Each number is 128 + 24 x the weight over its row's rms, rounded and kept within 0 to 255. Layers, rows and columns count from 0. Numbers have three digits each. The size before them is the row's rms in percent of the matrix's.

# layer 7 MLP gate, 1792x448, rms 0.0385, rows 815-886, columns 128-191
101:138109153117102173070112162169112103155135116182101132135125155119137176157145178128106160147128114131162097128144153073143105094115147129152129149101154086097133130163128124145141121124109096
096:121129148139158159097105152119137144165166088126134157147098102127125143122146151146167097136144127137138104131154124151125128150120123104088153104099151144127101132100118089091108129126158128
105:126122101113138148119117154149110132103144127129147126134102127081154142154149112143103113176100110122164116150140148109132141137096171162166074126142129109125105142140112104117093132095158126
099:120109127087130144127155113092112096137100130141086113138084131105133148114148120164114146124116107103179115151161129143164166134127138127131101183128131159125130108133169153143141127148104152
105:155122166150145133167111124132113109177101140149108140083132092121115123146127156147146121132127101153147155088169126131135112113103160102143173148139143131107101116151128140130115115140081164
103:148124132126102172136143135139141122089147155151101147137142134085131086126131099167084077128079105112110125119160091108146108181150092194105134143121107130150104148141151083153113091147158135
102:095133127140137136100126114120157143118121148139164151167118099152158109164173090102090139117151144127141121161093163117119104155121143137135115118125157084111143122141116152127130148135101164
100:083126111107138140128108136138141104085101107145096111138153122120146124107154140129154161135137103116103125174134124141125137114103160110111120179103158146171108126107102103134096114134094146
102:105104095152132115171139163124088129138141131151160136132126148117153128124087105104071161165107139131116102145139175131130104140144137141167108105157128118141149137127119133098112109155150133
097:127157120109059148121101134142121127112121131171089126118109141100130119128146086148098120129144117148114113148127113131141122101117130148104095151092116076096151158130131115108105159119132143
103:114152117110116125097119145141128125085129146141167134118132124100126158110139174163144145158139128154154142082140122102067140096166130084114130148097131088140121146143140155126154086152102120
103:146128114136193137119103091154172091148145134116135152132137130093138156157156096161156097151111091105141117095122114128094120082126143127137131137123086102125116133169141133147135066145113138
096:120121127081134138150118117130097127158109153117073101113135134152128132182107116097168145145132100086124147066177110155143134140135162134125151193105145152136084143154107144128130124100127122
104:127118150164115175110109139147125112153148129132092153162127138121138114091128072157140072102155126153149130117124116135124121129109168102089084180094103164120116109128147136107148101156103126
100:121117097129096143106100126117131098085117170137152135157116133155126127125123097127138113158096132139162159108149122147102136123154115118145096146120098120089124123158136137179150110129094103
102:148157135114167148153115154136090093185100171154135121092152118126126122125169122110110103156141138100123119131121124103127154145134111100118113126154133089142160140134130161120141147138148124
102:149135117103144181111097089171135100117163176129122166109109098122124101115150133122147137119134184118148153114138099131143139124147163126120135142089169144116116219147086129139173133065153148
095:093152139132144159098121117118155121089149130106128122100123120122148123109143132140163091149132145182153177087102120132149134115116124120128177153111126136114117104164157126103109118096129176
102:137126081119148134092107088153124081136139113148075160143126097149120165096136102157108140162122086132168135130121160173132169125149117135101119152102061155125120156140142143133131129164109126
102:108134144135107114157126140123100093156121089138128120109143104123139141124121169102114146129064122094124140103141148103108130146109143123089118101193153121129186098150120121105123106113135158
096:116157139144138108155163179137167121128149144189108119098115106126118089129116137119139116110132136113151130133118139083142168127120122104115151105110120100117124119139122137173113156140149141
097:149150143135142104131128115102099135122125106140124165120132125160125130105134130115146144111085097080167134120137188117111176107171114114105113130092098092116174111119110155127126096132159086
104:114132137100120117172100128105161105095111113129116170164140138117135115113131140162114096108134094103156151145128094110163117085118082133103108151148126096165107148118138074129163098128134139
104:120180096103151167144092147114141075091115138180095105147117153119151112150154118150114108162114100142127170132159182116165169128110131144144090132136134097136153147130108081135120091146133100
100:155138129134144151140111082126116111106162119125127122104112112118158128136142110142100161159132095118140123116153159089081175099115118106128155104179114123109130109113139157158148105140134106
103:123104132112115119125138141138113107082124123176136131140118137137164071110136166213094115150159117116143165138128142125149127131145116121082166111127180119149150078123169088160160142113148140
098:145091140119108142149108158100109162092126151142194154123130073193117139119174120130118127107134137135108135170132162118133139114128118128149106152103094116101150114171109124122166140100142154
100:109138091145133165103134076117183148090124107152132163134155122143105159130115135113125083132107145120107139139133169140175123134094105127119138149125150113110106121105086115146090131152120135
097:144112116115127111118143108105124093127166166127132170138114097152143127138121119116111098146097137088092143175125107084086136112150081134102138108071167106099111161168112127171150147109126107
101:112128169157150122106093120133087130140152153091101142184103136130155117084161143145157162109133124109166161105163106112157156176142147101164149143135119103123163127145108112088127098162098157
103:141151130157120153153135098113092119127105129122131158155131132123102107095143149156096153156148165110117115116168141152144168111123099080114109121143140135115110159095128128164125143137164129
099:112165148127103132100102157155135104108092149108155118113114108134155129139127143165158126118101073078171128128129116085139136130183110094102137116145159110155075111141097124105094116114170127
098:129134139176116121091165140148128135118171161130116102128112101193151127149164142149156076167110097131133121129178131132106127098152152120130134135150119140120133142103117169120120151118096081
101:121119170139093147107129167151157123093095121114158164136106122134112181166139097146096162123089091152122130166121151119113151109084147155127126092109085125164137099114133122123084165134132113
099:110150172128125134075121163156154091137100084126139166120150127124095123125142180134115155099103108166118160146143106143160101130116168161126114089160106141136121118101112111135155154138139123
108:089129143157105112158120106141141074124121164085129148139146156141165126158115134105165159114132173116165191118106151124175148118118156134120113110122133113137109138182103132126137114139137117
095:122114181140121131146136115128127125083170125134171093149112131154143125125137168126157155172188094095114144123105126123129157124107087075108126130121103164132110146115156126129131104152094068
104:089154176169123150157138155106123147137144099148135139109117112139109121107113104133131132160151133126145138138109115124159120110168143164116104161141138118132114114133149145125109109140147122
103:159112167122130102150113147136104089104181079161127093132111146154111130121137108120112129171108097088136161112135129164146135109161109133134061112111073165132112117114154122176110113152145120
099:177148099104159142150125132146152081161135136184108137094115112117113141155139103128126167174166155164144132144151131103140148104160114120133089123140105090161123120135131130134146156098115157
103:148130173115138170102128158155161107151094108159164115095086126121116118110119138139117162132109095115143119104152104128121108114118086156085105125123134128127079145158178090129165096154169118
103:101143140103117117170126145085139119117135114118128148113144081161122156152138134168093112112103105148162109144149131148092162150166141113118116111101155197086122134135142171149173089160125141
095:147127083144168122129122119132122108142125147135127140153106149092122122099134153141133113107105116095170146110150163143137139152157134130124119125156064139116056145095116121112184107118159147
103:151128123145127159152088139132073177150141158158113118108120080145109150160109134155154130165147138129168130121146137124100116118200113159124117122124132141132108125131120120153151153115143119
100:152124149079105158105132099171112169133091104148118132143102128120151106167125111149133110156127147148098103111149193102117196125164151112167090129093089063162147133146105119131131130146131142
107:156109144099138147160117133171114111166140159123087141139153117149168158116133158140121139154140136129125162112101139127150149094111132113141113138099104119119117166130118133117105125161103140
096:125148157150108136115079145114105120155149170099107137139135136116143145152100130169177112138133098103138085128142100136123106081118109108136124117108129141138121157110149084141110130131141147
099:126149082095173151069065110099143129095104104137163112116119123163127102136151135140140153121153137102133127109118115136142112123113105099155109148133137143121120131085141122150107113103121165
100:129117157145149163141122133132145138156097096178146153099128092154123158136115119131130156154109136095144111124137109105138163145141136144173123153159164081142110124105119151110151091137108174
095:085146111126148129123126126128113096116147149148126119175123120098142118104147144139123152139137135113126117148129135159179083130152113137109115112148111151134136154147167163131098123100137140
104:130148149107119159134144129182146097093153107149148182162158138144144106158133122188122100140116116125130172145100146124131136135102111135091133150070158122136111175120099146160110131094159149
094:126113139141131155084122088113172111132110170087130129103145128142129089147087162124082163154096127138136129107125165113112140095103137102160094131094148125139124106103103151126103092159110142
099:156176079071115145122145118132112134158128123107139166101124135125130135105133088171151105100056082141141112168122117129116111124141100151119186127101108152155094110115081117118149074107133127
099:158141169114115114086114139154081124085115086137149140153123115128151105139167105117125097158075137115132135121129085094127094143131118152129103096065083121115099096134143118100136120153141131
098:148123141158120119163122170141126150109107099145121139158091089166137136170083130124132167147154138163129128103104166087122130112121150130141134142106164103119115130118117112145154106106141106
098:159091161118142153142100149162159110145144140117149140150108152157137131122109092148125114118136131135119144162109117087134106100140128127111118137151089180132123117120117116131155113118121130
093:130109119123101104157143148149119095102103123113098153115173092159121124148138128148139127118120139117113142149175114156139131157125115127096124155128093142097164130134167072135137136124116122
102:107112138114160130076086132154145094170091127157144151109107137101132140141147132119120126136129182151113125126145101085147088112155149132162102162125147152165135139140138117112126136137160142
098:156127146171094120148158162129125116136112181131171137089124128074133155139101128164092125098168148122129160102122096111108114108119125134097157107136165161135170092127121128186159106130154126
100:124116098101137130155130128125109106101095145156116080167094127107109126142100136105167128134113118121089131147144097095135122116106131147149111131127144097115094120131100163159144127150148143
104:138084100149109172097133166176164124152117134144130171159116099155143182133105131171117169155148119130147140125116129116155119103080086083085166121132117145129138112141091143191153090124169117
101:120176147087132095090110096145105130132138134114148174152128123079078166130166131164100121124149130132146116108123131122104142099109098118137114127122131130090100113156102122100175109142107123
100:105124115119138151152095144121114100187147134163164137095133163152179135126147147110147126146087142100132149120135150098152165127141114164129074123147129089124173129126126107074123126135108168
099:105120142110118140126106103112122098123137117130085146095106130089092174120095133118169116099151126069091168108127104137163121132095139155119126124081151157115107111139130136105134114114137113
099:101128099118107144097144158135142090172101117157139125153124074121125126114131134130101114161125163093103164130184122100157132170118117118147142139096142136122082113113116135123106149147135135
102:083178149111170114117088160135148140121103151155105165171144081126094156120132095152082092129147169152185131127115125088100126121165115171159122134140115165100124148148170127147121123124139120
103:131115145106158140132125107160070159134132140150128111122137112133111148152128149092128143114099132118179141130155148100173137121167172151129175162118153158129127132176112122139141106190129115
100:143155145114133157148146085179132124129146119097089136073149131137148120170140138156129123125136107120079161153124118147140105138126116135137146117140082101097141176130115133079101119129165121
106:115150156152167160125128126097154099138107126128153110141141104121076106152083183151130125152119128085118138106101112078122123091173128091142131108116102136140171105155167187136157086101094169
101:115116124103122124162094175152156092139083137168110151138132090135140116114147114132102134151115147182131162102109120104196161131116105138097104121123162162168136101152154174131120090093122108
101:159091125099126174147138115173088123114123137158132107141155133115131195090114124149119131136101096118154179100111141093124133130148179127071155145141150120157139150155115161108175117166123166
102:120108127124142135151149167200127112101106153129130127163104115164139139128119119131132159148113111142141114106144145100135151126150144141140083123142103168111170145140164166146115100111103123
# layer 7 MLP up, 1792x448, rms 0.0385, rows 815-885, columns 128-191
104:147144147101128101110137140119130088133138149126112155128137122158125121124144107137103100114141135101109096103153146112118139104111141155112134157170147111113160132131119116122137171136125141
097:137143149134090148152110160132128108107173119128146173177144181107111094137097082117147091136137157176140147145093108131107104102148120114145162143109119121156143111102089090132142146106170136
103:111163106173133112175154134141127130181104103104088158131151104130150139137113132146141173128106156125120097100147134146116141125159149118102141094099098117143118118080101106151120132122119147
102:139148158125134153136118093134128106145143135150117103127122135121062118158094140202119166111169141140128103138126137158168135136133091127104117106165157090167131155136122117132135133137100170
102:121149150150188112085135148137110131124116133117112125177155167118137134122139134114102143130161145107173120130141096135111111149090106120143146126150135113140127134111096149153126077129160101
099:127170146143126114113148115119135118117153147140136166182133168190134144117120122112122155114135119050132128133160128152086155087147118139085075092129092103157159125103121096120102135134179103
097:138123117127086133113117090135116123139148171146132140148112138115113119182123113148120096162160099151146171120132125137157142121121106093126146151130113171099100127159156122134106089078157170
101:139144108090144176098130146143115102131135146140089099073096124124140115143122133113109154143106131162091104137153109104118160105099093155119146092129118144107112086151102085132116147107116098
102:176106138148096142093124125083117152133123148110152109109117116070079108147153140095156153103133134096117150125109143154141087092123142149150171112168150166155115113117110174126158131149080066
093:140151139152094159110155142103175162133156142141148131141133142119093113115147136125146123125128126125115143136111166175172134106106086084152099114101126134119110096176121119175104109136113093
105:118133108091096143128139146134174128100096139142152118127117160148148127099123095143145167114121120127133139150095126109113103107145102120100146102114114114081113104151100144110150093138141115
101:117145123122111117140156100136138166127105119151141109134093126119122128090165158146138114140142147146135158163160089108113116127146114138118146100116142137114091153130138119101095106162116130
095:129118125104078100128122123147099113162147161069140182136168130158114132141103101132141136109151135138125122135111164126145109156140137134136128102127148127136161155142132197137100147092135168
101:101146125156121115152158154147134158132151140141145122087148099144092126110132095145073094145187114124112116118102159110149081124163137141149117117093139169121100142127123115150185146101114149
102:125141139096119095091120144116122105138122141140155096125160173099098061152084130107113088152102113160112160147124084145121087131094167124092162095130134147177121099139125135137156116100085127
101:139109131097157117100149146127140151149137133137102119180120178160188174128127150170079145143115111136115085127140106137131150134130142106146122148097171120134156165172093171119138156111092166
107:138169143140109093117114135144145167099087104119098157144142142110109134154166103158152154147115158107164122125167149123092132193151116131075070130164137116132154139144097122121114085164111099
100:108124113170127109119120159122177165106160116135105122138106129120122090114082154121125155105138116135123122113119144115095133104102095102101142117122135111140141170137157117129086144133109147
100:085153141116164085123151085140145152119128117116100138135106134097125161115134122154155113105146148136154148122125132150142159145162114120124133157159100124126107106146146129122157129131087178
104:122183148113122131110130140117125070115117112150144152127097115132149157098130102158171150127137129157172129102116150152104141078140117127169103169145124126092173121116153179144109139177129147
099:162153089136135152137117120092164133118123111125156097141118171160142155144135139139114150156099132089136133139182122141107140153143101116115127144213102157129116122103103161124106120122103096
093:122088084131131104119138129156194123162114114140152189110095153088092158145137139135147134156106147102135138109097155105175160088139163127111141090087162146121141102134147111098114135126126114
102:162103138131147153165160092160136127131142127106146120105105123147177130136136115126155138133108080121176136140127114103167100122146120108101149120104150135134124101129117135164109149141103117
100:175127148124125095135113114106165106127122139134182166088150144175179161115134105122136133142152112137162105136153176130135134121170112118184120147106107105151106081123135122101182150103119126
100:124161110166095133112143118122090155117136108100099133104131079116116122118118093133120152129141148072135136173099145124081161124102130162167160142107107119154135113120106142100118123097112110
103:141092137137149149132180106149108139154105120157130147146171075111120081117105099149083147119124134111175108154107141141121144154147110094119098132101135133098152168106128110136157133102144114
103:108111110145123107145188172126142113128116147112105092143143118110129152187123118119093115125122101176147135117140139132166133121123172161140105094137169116163147105127120153135132158111155155
105:144099145128121124168120092120116102153089114125161165134152125117117124150076108149100138144107139101136155123147148150100089096145159140120119142138095144150151134148152128084137163125071157
097:142109123123135098129134140082145107123088120116129131162108151119173165146150173164105112155124091160133178141086130158132147135142071137114143134158086148154161144146134144097108097151158147
106:147164194131154175133104113132148139198074101119136122149126126129112114119152136083119097099082145163091092089119128149105182109086128117116138175078130105162132169141088160116088106125083133
101:141099113110117124115166130109135130146129125138138163145087120117108139140116098103134113119125161097133127159161120124168131165119105138145125109119136141092132135165148138141095152157086087
100:139141181143097145091121136130158131184094115146113158131148159135137130134106125149135147147136145129092145141107118140113139119092106130118121169171163153139149127123151153184160119134133149
099:153133117092116129107159112173145149121130138113130105128138143143067105104125154121098106114072152173135135119132145086125121121133124136102109141105132161129124170142126090167128180131138158
101:125150116131140132095128118110180164098113110140109149147151126125140107120146122126126122133154123174134122133128132109170129113123115118140116138138096134150144153094147121158115108093121115
100:113112151119120125147085160158099128125112130162152118162094146108091124101134150138126166142110120159135148115130155094158189090153112110096142129097093146151149102079112139098130109108097127
107:146154154113120080136098101122096130100124132108159132149099116121183114125117077116135169102116140080115103165127195115104181090099131103123120115083142118119133124102160117126143086153133145
093:146114110145142084100102098162116148149120122141158125098141119182064134146130122117150101158127098101086143113116121109161094129130182134113165115153171124124139145175160108103122094133137113
099:100096131101137114092116081149107092117112108106145127095174147075118139155114121086125115144152141115159160148087114091173129125138127111159186111124182142134113161142137159151113139112150152
105:152108111121096145145105157105111151154119102118106093141182110134143114123103142118131065134138111108122127121105137117120124132148092158150109119094165123124120156136100099138109146137162133
098:143109135103130140155134145168161147151111138090141148169146095143096126141139126174170162142136170089097073154180190086150141173137100115114121151091107116128128116099085096140128122155133138
101:138143140127128112125152109162112169122152107131149155117074138160125139108148135103123135156120099131135118087096135101143143121149129117097129107152144147131124104145149169147161115186123082
098:105181153111089112099159104113114139138160117137129100167165149152103148115144127127103137121130127102099137111107095144164102112099118144120063165086134148149082147108104146096131148124147142
098:164112093145111137111139114103138117088194127147071078175120137128157091122177138090127136151128133092121149118131147130110119094093091144164123126126142113165146150129152100123180113116156128
100:100143115120128153180116121131147137163140094062112103156126101140096105120106147139100144133127107112130100158124134121116153070164081137103084162103086118157130095133098138155117123100104129
106:151154183071147143118114119106095172102144128123126093148116120128128130105101121151120143114170098124108096119093131109108132163115123075152109059092116150163107097089139133090130137183109126
102:092137102141155088131121130142133113167114121119151103136152158097140104130120128094133094131136144100103108123129092183134109126144119179086099111134145164109085134140157108112134165154138146
095:108172139160104123156149168126127160143139164118126090114104118160134162122117122146128140110119083103125104145152109146149133113102126146139122164129157130151108120119133125136125120148150111
099:141128128121089139112121124144109095108153143100114115116133113109164125121114071123116086124107124084124124122136149095106102179135117129146104151165150179099164116146114111091120123133125144
099:134120144114131163123108133162132130143120136109096132150149109165154118111083172131113146121152165100164100139136099136125136122146124118155125134113140099093118132129141082188123104104127107
099:151134147119059150119141142112108099159110107163129105119139167137114127147177129109103129127070154160133106109114108085122133149154132127128117164113117117164140094151146100140136174109139184
100:109146170108132166130109155157118091142130132095148154117117108075101118140137092111118136146142104095107151105142131138138113164142141153120142120140098129078101105134142148145115119119144162
096:153121142116124093106123121121117105173110131133150151106112117132102126075139117149126115095117167125134135156120172109154105091134090153105133079136128132157182076143114093077171136113108174
098:119139105120128142109137126123111117135128183127087124141136153175133158159152074121149138120130098152080133110151150145152113124130150156139105077129145130127126159120137143114104105137122147
099:130134129145108100149113160113117115088107168121154136130144077104138112098107110155105131140151146130140084129143123172127115120159133147130122116112131162150156134113120118111132161125154121
094:109084112194185160091116152164109123141082149115152163141144119158138111136147090111126148114114118136127134133168087112116128178103150166106116124146071104139114167108135118087102110124096121
098:136140142124126120120141118138132163145098135165130096118156110142126116131094058184092122139138125131158133143105092111143115180124110098163123102131175128126102096120144078137126120125096110
093:149128149098093097139147117119124112113135115124150157125100135115151147140152119123127123152161119136086124109127140130175109159127101168106130145111145088149135097121167117164109111112140131
107:073102067139101096134118119145096133138080164127110152152132079131139145121127143117152130142136138105117128087116106104134146168104140117132139078134151133173139108115137170126133152138181146
096:119077118132093138126159132138161113104135144115140077109104156122124140152112099108122182120179129149125146138085101138103131103099094168109108113079119121106155086122113131136164142108113096
099:142127099188147133141161128091136148096167151098119167114077102113122129134165128127146134131143141148137135134121127121163095140141125102154143115085104142068133133115169130133100148148157146
102:179111142117122148097097141139133126115123110129157134106133131147103132127135095135161131151121120099098152130161130133125138121129130125140134104079099140098122160093132134133111125105146119
100:137132160158166120128118156118115122143123123159153126138115159127107118121170158131097198117161131099134122158120067136122139143145163051114116116091134175127111115108107157119151129176114127
100:117131125131135140163143143146167102171121114179094104107141116137135150134155087137124127133123149139122119104073109154106150154175125096099130106100174128137174126140151155176104103151142151
102:160103148088066137118087176148105128111098194118169133138098103172174156116118098151099095149127118133094090085124118091120097060154122154137115130141088111106175136123150133080159134122127156
096:129160147165140178161165144121131090125108087108147122123099143171134165160148115144147084133115132150105164140147149087146118088114123122151116110131172145103076106155145115112105115124153140
104:134119112109090105156128143079131114105138159132168135148096121107116156112160111133088165142147121119116106133127130114153188102145170132132125102088091083149126084170071141132105148178168116
100:084111131091114121161115122145154078126119146146121097090120129139144141143144127133108116108141108149129099131140098139149125183176128098121114159111088108087106152148100074131158124121143132
104:099112071181128118117127167123121137158132149136159152112097126157122105146155184139100116108163140112167148127133081134158132114106122148147118179099078135137090147104138165117091095151097106
106:168113164112127114126104107118118087122128092147095117082144153151134141121140109067134117141105149152160135118148095121137121109161159148141173136150148142118084159170151135126167132120124135
102:156092087094119132080136127118114171123147132126135128137164135117098130084138125124120159114132117126111108142131090160177129141145142130114110116103083147096162100115089157118122146104127142
098:098171160136124119111089184162160147142103104186143161133075134182123092131106152129095149137123140151115074106145139139094159103070124115137073094143138137090132107095123088132123127119138119
# layer 7 MLP down (transposed), 1792x448, rms 0.0289, rows 815-885, columns 128-191
103:111163142138080142093158107138161148125131124117180157114100180106140132133088142133119137046102149114137104157124138137104136111094137136122165074145109144106123140129149143127140149110126122
097:108084095115137156163129122128140133108097127138158184101111119117146158108134118117136129047140142127128061095102128176155182094137122116145155173122131120073103147147133160143098156158155133
103:157115118125120154114116142183094125103123110170116109136150132157177106121164128151132139152184143153125177093129158129105107131159129117137086075134070139138091180135132153130118127147097131
101:107121120123053141129146091135122111093139162099118134115129129137139134138109065131164137098121141109101119151075133098103144146120128110096146159085129138154115122128125117108121109120139145
106:100100125119109164101090141111106156104154140084121074157161114180104126095101092146105115176136098159125155113118131113145148151135122132095135131151135133131159138106108136176122143117166103
100:157148146092125116097125109087097129102157098137085133140118125119132082074107093162120119137110137114133113172126128122146103147101111134083127144128119132174134157104117127168112108116156116
097:086171140134141156117141147184134122109112163113117101142098107115127163138135136140091117216124138166106073142135115130087139150124154141071144119142119123155158139136167127107087130114154167
103:130138149138115123082160138173133121115115131174112106109072117154119073146122120112070180122101127129122082089080103166081126117166117125142144127133156157150149117091122141178114110134144139
103:107115133093110091144092164134132091152140110115082141136130131150110165133147124123120162102103160131120145096098114126106116135118121132101120124127113118143116094108118120107129110163138158
093:104149140097137125130104093138114117118107122098152108125137130065111107099120170153090137255133131132112156161119124096142118106133168140135127116153137121155107114180175128092162112126084145
107:137168107080114097162123143091152135148143156081113124109061163137100121123143119136122118137116131101112184151100113109133145085104142149167113097146092128148098141120110137114107095125139143
101:129113156141138148104128139123105136152151124105139090121147129133157179181108075127154095093112098112097056132103130143095173095121159144114114081099155110082135101137107156125162158122155122
097:156109089125156109128129145105106141115137116116117134129094086129127151131153163120129121198103101159110110135136105050136114147170161112107108095133132126148076140120156134147113074126135123
102:133117164142085123138121106114105157155154142179083114124112124133148131143136113141138106131128113122093149191146144123148098142071131106171095155116137133115111160109130152110118134102105131
104:151168125125140110150177121144162135138184172166137189171149131078135107129115130121112138172161119153164152115118099122135128149142141154111096152135139117134174130166144128122109145112144132
102:114121113106091107158112122129149155088100124169107110147143109124131151128148150150141090034151149141123163147105132123103104105157138139121126113096141118111089144134134141071135096115087064
104:167126125135143142150120107122120154131125132115158092123128168066115132179162069145135118221100104089169148170114110164107136149081103133132113111115165157122161156142142135142130126123128123
104:139131119145144146102069138098129148126126107144143140161140126142088141158121146179115109075140122059101126080128135128097141122108107147116080137124158135108141122131113091111120121144080100
102:135116131126125146116114138150100113118137113181143139133115138072130133178154125142157156054107118170141149065186131152145104113146165095101148138128184136128139138095131088149133140098083124
100:150116152122128187125112137153094095128162137086101143149135139163152128077104123146147169156140110093126124120069148103144137125161150122120121168156139146160161127165107159113099140093140112
096:143081111152122144116122127123160113086144148140085120158116141151132092143144044150134123183126114122114189104136152141126119157147140164139146091155156143114107099077116125152094131106149151
094:144135092142155122147135123107164138120151113140113105101129145169137090117078136096116108193138135154149188141082166115173131105109165136131182120130104124080165124160129106109124161141140118
105:105109136069155169114153098148135136158164129100155126141133125155149153169131103130156138196136105143197199138126130150106142180102122110145078145061101105141107126082152133138126153153133116
102:145122160120100162110101139077153178107121133160130115104118145109159121157186127162136157172110127160112148163109163117162091152141141141132117086105134130126168152149113138120128092111139156
102:166129159094143096116091115122140101129108130164116135152119092162114106133129151113143116109140133141128124134145124164145127181122066143169124145160095157099112097141103116150119116170145137
104:173127089130136124123101120156079151110173128108160114145096135133123173127089093178164112124154153155168063139100122131117110090152082090160134076132157112120123101074152107136114142137138130
102:137131159129097110116151135146112105111113124149124076128109150149161119174091111141120106139124132124174159150142126100168119153115125123136075109111135106140135138121165143137101137140055145
105:125110134128133110124109113114115137133148095077120106123140155148115137103143123202153121145129110141113134104132130134118107144118102098136100146142090135091120110125112095104161099122146155
097:117138120145158119111185128071073132152171137103122141111133115121101152118129140129148129147067109110156169110145111151142132141147109144107126135104144142119089133119105119129136112129122086
106:123077127090115120121107134115146140144105161116118136136141179138148101120120118140176171129148152147125122117137120110152133138158119108089090119145110158118078095135123124125153135102106087
099:142148130147166145121116121155146085089152136164139105095112136134116101143132132148197147175136144098109103129110133164108135127114090116099166105129089125165115135142147121097115144183115115
097:131162125100099106137145164147132154130102161135098163109109115096115137124147158101131121179151123103149199182160089142124122144111133114144140107122102129150132131166152155102179073107139123
099:122089149188126140142108148163113133108146130088151158168103121122113118070118153134089086177182121098119092069176119136117175108125118147095079093133123127158169105106125119161106117148108164
100:164086123139144130123132130087119137138191129111135142166130156088108116149192137142114135142165147107166172130127124097146134124114101167098133126101140146126115139138138133182133086146084100
100:115145124087150146093171117139107132136156130160120131150130121121115105095144163097152137114104101103149109106104105116146110183091107125120137127131135093137104109091159120130164144111131124
106:077143092141117175099123170103169087112111107136131139127134146111127104175109118084144192133155137075114151126089143078077143128099150146146110164130119113145089134137128119122118122108147121
092:147197142175145119155161126151128132111163130108145103111114113165135132105142097125133133157121083187134172154123143141089133130169149079114126123082128111100146141152154100114141160129138107
099:113140105107119084143139147124139147134156143156185155126128156156104128100100150154121159076117147142169179121142118140150158142121134097120127138122160137124147125139145102124149126109120124
105:114113147145111136119118138102155155112107156180159104178162102137147140125114135136124120212077147130111148129123143141131110132093143136123099103129183113140119145127110094078155149140110162
100:179121122127143103142140129107128191119147134148176129151130148110097152085132096115095108028135111164158117114117128146172130135081137090133142156122145118126143108146119166130126154161141138
102:146141106142147094104144138174094110111126076095120151128139111101135145122122120116128120149116125099077167161113150150158112135140132103162127136104121123107158155161155065133157126120139149
098:118128119149157136114150144146149081125135143123181128155093115109153098110161122124119141195116123120087132168135161137128108132125157137142157138125149083105111134058104082117114139167101112
096:105113124157092180166095138154122147115137168140126129149102125148146159188163105105168132057136155146107117102133149139146115172147145099151151159107169122139150132120117158152119124100141129
098:124103111191202151138151148106113105123126151112148116167112122185130147162140116140139140184099109150124166117153136139153123147116127159145115088121138147123109116114111136137164094100101169
101:158104163127123110114154124124077106040153117088157137144153170128150127072124152131101164098166158098113125116103105138121110137119106115078141054148110144133136130149142109148123143139132140
105:171141104133146102137164107125106163109134086108146156133180115077137086118136125146122121122143120117115127125096131110151157134138082134097126099211092138114118115154088135117154135150146129
099:163162116125098100138119134150145146115116087115146145159138111101120118154143139166124148065130168102103141142152118137151076099160089096116137127142133153146097099110106135151153105128131101
099:141144115119134126153132088154162121091108138183108110138123146099108145141136093087130105083133137141113139153094101108091162159104140174089108150167096092136104122114131111181156153137122159
103:114092145164123119147156143111122116130119154141086202092134164094155137141104116081156146124128130135121090139089131120084106134132147126097105125120137146189144067143127114128173123147143151
096:142140150131125090131135176138118139117146130090147117124122142141135147129094105138158091184135153085168169146148125138170124123142089115133123127150103146128160134121116165151102089117101182
100:140136133094157133090120104099134111101126060117096100186166100112110179121126116157131126142145123125128096101151112092125135099150082122147158117084143140139132133097122118118106093172103144
096:110125095123127146098139157076151128133125129131122105159155134114134136137109165184093136148132137062149213125149138082175147137144190131105138163134145117179144175130081118129141104099126112
101:138127110143155102105147113165092155091162139135114135104106118070164110174118162118110138066166128138167094135069128098106131138107104101118119083165104128125142135129124143117140154110161116
101:161139136085135109111125103088088091125152123158102142119111152146184134106127124115131122009129121124137118118115119147167149116123151116124086168135095099126108159075116125095156134144101131
097:100157122139150075102134136123121122150158133164120141138146122131098159136094115120100125149161134139160147098119140154149148188121185136143059082116139117129123164114102068141154098132107125
098:157151148133103083160119133087139142142081092149141136137145161104109109122129090103114139165166174150135142112129161107151111094128104092075134106145097124123167051149128152132126105129099115
093:159141105120119178113132133134168092145135119118125164134135144118105176128129154080113135000118161112171107094129170165116134132098115105145143138145132157154125083155081165112161201139136102
106:144128103097153132115100141153128168100128130133165121132164191149133158134147121139115089096137153104160080134129123113120086125105110177097158121088114130112136160131131110153122119122123099
095:168149154146176116129119156191116112146108132109123151124121108124166148171150160174102127078126102128119169136123144121100119131114114166108132075145175131143111151137134121136154111120152129
100:122144103113144115083128119132180123136195106142160111124124150175183111130119145115119137129161145103133150129153129133139144151098108096087112105128147152121113113091096134118122156148089148
104:154109146144110112103110136120119123132098106122118157149135140105148087096149088101101115074123112135160137092146134119133135138143154118157147119121147112096157134090136142120080095097113123
102:121100098126135156136080076145123168098132103121120145132123112109079148176143124101122120091124161166126136088137153106044156091129097098168146135108118111120116124111093176136139191126074119
102:099132104110111109159103159110150107109169133107112140103099144125108096122180170126108122135090092141176173130146122121128133180127126102129155127112135113145144156171157089160166108158106135
103:125150065129114112147117143099124108113122132101137139132164125117096118121094122145110158163147108128129153121112132112155127116115143133117141174120106134132097119139128155141125136149128157
099:143073156130116140091121107168131148132142103174139099134127119124133126117107145082127102122168087091110018086123145122081141156158135140136153115091130112138108145122129162168139170112115122
101:130179120125146138142102133126098110137136169104136171156118157133145132111134116120140118218086176155086118172132124129169157155125082157115123122108133133125110145116143125147101159147147164
101:064104146141161082096167128156096192109146164126134136141107129133116127114113094078137119021135152126120118109124121160153137116108156104154136136127111121152144125134106157143151149129120124
102:149125134129148131162150098160135177090086130115135169102133115126133110153115099147129155086131156156123113192120154081131111058152101104129176147096143122160109108087130155080151079105153129
105:112176143189199126122122108121122074147138120114167184079133112153132130096153137125127111153145136151173146108141130149147122127156169148135137169120125109156135138156162152123099112128119168
101:080085195123141120096104148100140150113166091115128156137093075170089110113134153107136117141178110120166154116139138140089092132119097160089072106107128105132115095115128145140149126152138108
090:126094110107113118124161101122104119135134130158145091109167104127140189152144117126131155157103120088129155115123157132141126131147160133134168138132138114113128141155127145135146131122147172